Weights of a small GPT-style language model, trained from scratch on English Wikipedia.
Size: 19 layers, MLP 960 tanh GELU, 25.6M parameters.
Each number is 128 + 24 x the weight over its row's rms, rounded and kept within 0 to 255. Layers, rows and columns count from 0. Numbers have three digits each. The size before them is the row's rms in percent of the matrix's.

# layer 10 MLP down (transposed), 960x320, rms 0.0612, rows 487-527, columns 240-319
094:123086087120084165146176110133146116091113129088112136132131127084130142129132127070133153103101077125066124145101127123117094109088121137125118123140142122149115114148143114150101159146130134114129158164157190135113141122120125144150150143
100:123112128096147094096169134128145131141137145117125097102102124124132103102136148122132134117156125123164117148101134148159096097131155155178151106125133148160147173141136078166143115126124159056167098128105134132122133147152188081145166108
105:142135115128098128145129100111065136168169100122105118130129135119098092153127113113156082130169120144163111147103089140160092132152108144095135099130097178089140132181142110135147077084124113157090121098109107142136139101101182105126114107
089:123086112131125146108181153107111146161110125145169100127107077165116141145109136169093128084125128123143098101102101106114134131141131136120144154090141130086132158125129134131161123134086146127156102132127136172115153154103101146135094132
094:163149158110105104107122108183102138143097126093114114132144138131162098115137121148178069142185119120107148159125174137126135125146161136111151080123134161179125130145176056128126114136131133153132094189089077116172122109114128144178118124
108:092136171134126119104135150086133152150124146116071120198121150129113106160111145142126113104148124115134105140107110121129149102152117133125108109119152140109123116158098137113165094107123130128151122159131121129141114112073138116118064149
113:140131080084165125115130075144146072114143084184127108114133081110154152154141135173120129145094147088132149144142139096106174124135087124156171167117143117153130180100100142112164121179108119143128092123113158137123100161129113116133171115
095:165135133155130117129163144130142173097127094085060147149152140126152123130072148156150116084157138135102113145152140119122122121141152120112141150148162086064104162139106125164124120106128132138076112092167140119077148118162131075138118125
098:102101120105133123149146120131153091111115112116159090156110117152125147167154133129107136130117107114150100114150123161108118118112190173132111093138158117145107104186138134170147139136213108148111124074196128127075156191112146077139132141
085:130123101125093118155128132154154132143124115103142134149156154092079126131154136149115165138145103127139103127113158127098101137151111110137143127113174136126128097133102160166105152120113107114099133129096135122138108202123170189119097104
105:102091120105134127149119127096119136197132166158093125164178134145133114142107115150079092128113177090124154147141137125163139126124132108107146110163100171142119124158143130092127134142133138154140113145136125103146140103117136161193092098
106:149121081138113073124141128158151163132165121139138101125159164160107126116145154096113137101108168131112177120127139117126123125154116121117154109140149102113149110132123137135119132164155103133117122135148123074169132133133148131138150139
122:109105079148115153111144126149141093120170127099138083157192164118086170118128146138146187081128103120095114117148102150109107116097149081157153139142117123111117183130119186111135125152121112112147140112137170157123144120095101157110154153
103:101117099141108118155186108095150140084113104112107138118142150133120066120146105175156122114133095107118140121170098135159097145086112136116154097108171169168145076122141097152172102136131107114139117138166094114120156124111148121085089121
097:134122132174135126082108122151102128179139098078135101111085142159152103157136117109120108105157160162122144121145115165155138102088144137119142098137128160128126130132125129163124092108131083105127151125130131131154147132140178145145152128
110:149104151122155076139137119154120086133150144149135169103094158150103131128110131139145114109134125154115174128154113171142104134145110159107150130103163155155135099164122132144123174195116116165123152115166146156144106127165155114141124122
091:115114136132110121145138144111097095079122112124148110136137158128155127138110107133115121140130145138119127111096133159109126113102105129195169098102168160133153136107167115120144134138165136092130110125117132129132120120136118119164103118
094:124093144127118180140120144137079122102133117095126170132118149129097110099155120167148133108141105162123193148115109109108103103076123113098150131154137115141164129145115156149116076124144092090101163156133137159158168105125119171131129097
083:127140150118118179131141131108127128123136156173151146130099125138100159121092080126102096150146101148151111139115142159110108118105143127118154122152113165138105114107129121107132150143123123111108158127135115130159148147100090101149118140
108:109125125187151110150152101117116121103124120167148141135126129094163099090137199128152147080112124126120107171134140124131152123102125106122152159106118131102124154157142076130131076121157106103112142155117104157142122119110182102126104108
094:127147099124145071099100134157106135110113110139095124183141152125156118164135147112125077123116147104091193125122142103097141159104127141102139129120159175139107106136150107099155130068114129118164112161141140143164100123104097117137108161
103:107089123118114129187104134162124100119122128130150147139132141093132122141118115134092112074105155123113100125106101126120139108125157126145119114089127144123107147121134103142125134126116111112139104100120133154079154156117146161124178145
093:120107106099106147149112103133112128093108162156116119111112161122101132151138091140115116124150088139122191162112115157120145106098149157145171093152123158132132138092115162145148140132107115111143105074169154147128148155146119092085119151
117:106165158113103120167124136097130142109132141120133093144128107120131130149116103144152154138131153174124125098119135121124142165139159092130183160108149116137126135092148137112119142157086115112123135136136122115137114154092100134130158141
104:157129143119165130148146082122092092144117130192089098151154116115142110145127143156137112134165148150120127102166133135149131130097171084109134143116104150107122124113085140162119057130124094136109114092135117112128130131126075136117134087
112:103134118168154097137121114116120138073103094101077127113164133148117134123135125157159145171153081118132100136133094105132138126097086119107128117151169104129124159117143125106186113120136155117141122134114124102130119077097076095164148133
096:120145132113123137100129131109127065136131126117180120085115130131137159134144120129163145146111122135104066155124123145101134108152103128133163128126114113075133150153132123110173147137087168124125102118104115161131107114085163134134112092
092:068141132121126114091133105123130156120150141143142157126169184128093084112128150128117096139143156155182127134092120110129086135176119145147148110109166145126093089131085106126121116105129106123119102115185134123144100137140111122119113116
098:118100118110098161110153138136134140131123151127140127131138147159143156123104130133093153138100111065149162168111161137107146130101124126089139097154126112155118142076179121141090104151091102131138112171141144111095133167162165130099163167
083:130148136182131101097105136128171158137148156126135108122134126128125162162174096118135109120155110142162165130110098099132161096109141158121144141151116145124108154114128151119124123104119102104162162115119169132121173166144158078148122105
106:107168078152126105113129143129147153142112161113154118143130153137136117148168095117201127127129174141146126103126142153168069147176125141135151118157186098156103138128069146174092160091113156133131124131147118137157117114118128157105087087
106:088135116122167170095166167075091175165163148120137128111120101140086111148119131158146108143143110139151122125125167154150120108130106143124145135078114169158121111152128098075145155124105160115122067107097135128151123125140110087098180119
109:104143103106130143101112092102152139134123142099103133146128131117118134134138119093121095100108128138134122195132089128137113132162138089085144104142095100116116154126124116122117050142122110150152098147155159127195100105127135103092147102
110:130159146119110174102086103096127134149156110156112120183100160072102097094150134163110146136082108148124143117120147158104116131123118146134121096157111135114137092182129156131080120138145150138140139143138162134105119115143125153123161153
093:112146126115139121161145102146122159124101064139108136148104157116122121129136107128163115151136135150120132127159124156149142096126117141137110124142173146133171122132166117128175132136141127148137144119168125110162126141132134117103085100
102:157117116133141157085155146067120085158109156140084077138133128106094117151141120188156112111138145122121145125127152142123123070117170128099130137117164127110148092083115125135129115155121120128140096075062125137121118111135122102098111101
081:117108150138132127127118106163119139088154081146148141152123143118118168107147122110122125170161149115138138112123115163178084116151156159119102135149167155134098105167134148179149138134170142107104157163124103113129139133104120119116101133
129:165081122136123089131122121111120133136131159134124172108126093144083138171115118146099145089145112098114135132100119119138094112101118115149184110112128138067123109135153131071121119169146139092120115084134137092138141136130137127095150117
087:126129090104116126176169142144123128103151133125127143118129186119145109108143117133116142119131141132118146163128121150132127110156142125099157079194167149132160169128128134191123132179121136107152131133124140112112129104127139106143137133
094:103095089125110109124117147142118114124136186104121126110131144134123108128115093131112108150101101152143160122104116132101104120160146126134176087061116112125108151107083109115138156122167112153146100088120090108117156137122134091107124151
129:140170151130126131143140131140124128144151130152149137147121142124102175124114127174111107115158105143153155131076133162114118148083088114178120113107059159127129150120125165097128106114149176142111164129123161150089121107122134065165101149
# layer 10 MLP up, 960x320, rms 0.0761, rows 488-527, columns 240-319
096:112100106125137146119109157131138123092146148139159139131113122140137153136066104156127114138120115101120119116136154130116104172134092111077104165108135113097131073144123139107124087132095135153145150119112119138157132127102106155129097107
103:136104103087110146182102174171122128124142158114115149141125124072149120124108069118158139098132099153127117119135135114106153193116150127122147163133094094152139146130108104096139165134117104173127068130118144094110141105140152146161093156
092:143128123107124142077126143132156115143152143119131082120127110124167103152134100076115159148112129122135135098131152152144140128096162140108116155087104114146121088138113144116106109074141110122103107155094103116116102135154175133131142124
088:125107124117103108137137136139129145098114138147102124089105104107100150092126112152110161172103122080171091116140123080116091117126114109092128136108127119091134046120141191136105149153105103109126149114106102125083148144171116094140125176
105:161120150096130109094120121132111122170125120107136102110142111120129161112119116117145101164098120098129156145163109098140134164145117106116141118135108115159131115125157106122144134116078142122104116156081125133121093116152170123150129133
103:146101105116126144118117165125099088097122134155103144147100141134125138117117163119122145143092107183102111090138129135134117147104130157127093110080095156129119101109133089146095131120076129098111154164091092128139126104180117146143142163
103:113133131109134161134161121115065148114115124104095127141100113155117122134097121091093149144122137129100126093160140107135107119129101114159113138111127148126121151093100096111195104142113145093120081131150120096091161141124100152159073128
090:109129096114155128117160156093130101136107139135068146134136110127148141140173091113139114147116155177163114133152116126178125112125141128141161114096091092141151112130140085062125140101116161095136105162110141135146130096137126185101115090
091:127136129111142158127116108139120140135133162129141132116100137115138106141093105137095120130160155121114145140154117116162147115138136135138150135118100151134136121126126153154082151101123105159127104117129159140147086096098101098184146104
102:142132170115114141163131139100112158119123140135101136162123088146108175141103131127139099110098175128134137116098139154136143128113135110151130159111105100140114072119101150115134163138106097113160132138118124122147156117109139140137113142
113:139123116096130144102164148106130147073139131083120170110139095143128132137126120127129127132084113151166097142139129108131133140115115118142124116123124138140138131118106096147105125114105129085087144135110123122104139080172157137133124152
111:152122181089159113143123169128114166180145169105134102094116146108131161109128098132128127144106100130126094110075158139096150125150139110119126176117108094156122132161087164146147152157069132124148110150094119133140065100122112131123140093
101:140123142110126126083139123123131127135093143109109142137122104087145183091150114099117124138160113129136105150127097138130150136134163095128134114129116125078127098100110154089097149106126127144107130145103110097206116091121122143115111131
095:157080134131163161107126137126161136139112132072090129119157110155128177104159130134125133141095118110154105150105106125133107118148150086133132074150121085124110150110156135130137131149114104123127145132115137152098129120101145123107141118
099:136139137092130109137054156116070126108133138063149142132118128124113129107087087112088096168150091160183159134150107135095107108144126120141105164133119097105117078105111135086137153136132089097096107143129141107107134127133115118142138184
089:146136128098106154083135109128137148127144149141168142124096129137045192122133118137083113166142077161164117105152142100151090175170161127085116114139145144126119126118078153164142119102125096177143150140130118142129117165135147128122157102
093:102130133098143101112084109122146127134106152146107127073127148143131110129070127077130126132114108135092123140172089091160128139136133140138091142143109153093128146115112144118115124145124117123115127129174086113108163143136150124128124154
100:163109136114115133139096156108110100121148148111134140136105094109153183078117098124142149169121077177147140079141114155126121164150157106148119109094092081103100075141150123118173135150151128134117134127113131124129129124102133113142142167
101:143072145137104154110101125143170167175104135101150158140090122138116168114148126101118115182118085150165130123090123131131123117147120112116126145164137091136122121108129156119130175157174114137142126110149133123115119180135116132128172097
087:138121187109194118127129149098120098137124138151117135104153107154088136117122134152126162149142133093139082145154119124149146134186138159135153085125107077118106121126138108123110127172122141154121142161121105134129124142160147108150145119
101:157142123123109099092148157100138106113147129138055113127143095164142119096144136150130154108125108153126107122150166094151145164111118135105111153118116132125124084135114162082129128116079154120148154177126132103112118133094158129152109125
084:119132129120175140125109132131105116144116118094105114126163116128147110141081084105112138165154136139109158106140087102124127115116147151090132166063140150142118117112097154132135164118150093110139091139116148113092152157129142133160116149
111:126129127114179103129134126109151100117167164135110128140126124110150123134130128087137111144064127122126117166100134105152140167120139161111122125115125151115136098166131117125108144122094172128130140172120125078104128108136157139175118158
093:116114151123126165119139130144104173125108132110118151078114100126099117076112106102133161125086130080150115177074143129133149107108117117113128166110142077197124092122141114170151142130143155125110116132113123156114153145105201147159153130
109:142120170107134109144124130105078144148151138133118131132113153104067162187063141137105102149130139125103134118146133137130144157125128108128106135118129160100122117155115131134103111143106125151128114126136122109133166097132140151143154140
100:109129126103153152134102151096150108160127127121097143090140147130121123164142124150117084105139098182143120108147127134179128172103144146145161131114101116100123152161076127074114104140115094125139121130144146129128102107137182152147130105
101:135140156100150100115084161082130132096129200094153133148098083064128140151131154080124179160119137156147122120171104142142134129087139102146134108090086129151148123122111105128130146111140104094130129156133158098147101135172123132128114154
093:130127134116137093146142129152163130098132143082115133145086111117143121106152119158136175148131134149113129103141127065171132125156121122127101130106090114117134129147100148124127126150099175126159182137136125130148130111118098134149151115
089:078142153126111181125110130137062132121146118122145097135125124145119121119117106117141118132144146134116118143160075142158178109112130144105096154088126147164125104113101124146123151166114125104097129148171120137073136161139176142144143160
104:166112134122125160133145163105116116136154133120091126090123089110078162138138105110091165107117103139210148114130098135153130172119104145084152128101173082104121095115126133147153164152100132115130140139126152127102111129095175163148170093
109:131109134107169109082119132142143128144149133138135149103075128109170116086155111117156130132148125119131098125127113147148158110130103147150142149093126156095127089157131108161142150108123125102136111169090154105152072136158174160143157127
108:131103131113188161095149126121152099137149131114109142100152123113134167151129137146100132129095136138124169156143143096168105164151136128085072137155119131140132129118133125108116141127140104138124157132129126139131113141140130147135146105
105:135087149121082148139140143136120171153092121110117141138115143115114111152106126113116134132097152156114148095150144126117125170094105121140117103138111122122124122107060106114113128164111121118107121118098123105096148130093139150149072129
083:115129181119130124111159093157139144129166144122135143120169134119120091143105130148133105096123141092121138126119140080145157115150112091157122166127126136139131172106112126102138146109112155129131074110139100113114154087155125147115134145
088:104125154123141130127104129139078174109124141114151124130125130138148144201079097076126106164121152127135125152148081137153119135122159144148118161134103127140121154144135109139153119164151157138100115148202089136122183131139162114134172141
095:138135145095196132123113165109111065158128181130102138088091147134147119151137128092122118111127127137142164184164125147137175128116109126149113113109084121131139117132113095142097155145113149126134081155137162146150113106145184130145152126
113:143120112113129131128129169132129114134116138120126157106099083137109141132173164120085138160110127172114129136139149121135127150160134157114093163114098145106123136126130091102147147110110107114147144126145119127067083131131105099155130132
087:111115127123104182170126134139141148126136123152113122066153143128105128162130087140127123163118124131153125156153115109095118160135149155092104118119094131101145113124123163097142090105119048134131151138163128143118155131153138143154088118
097:126120175125140137145098189138103124109125154158154121129098114083130151154141119125129121136123102170132117120109090151151132147143145142120161170096117115135125113124086159113121121126105137158107140145145115117142138141118157163133136094
122:154124155108132119125090139095131111087114148125094145137112103171153121117171138174117112169140114136131124117145168090145115145133156129141092122116091168109119118148127102100165146107082150126126152126134126139123146130152125163108103135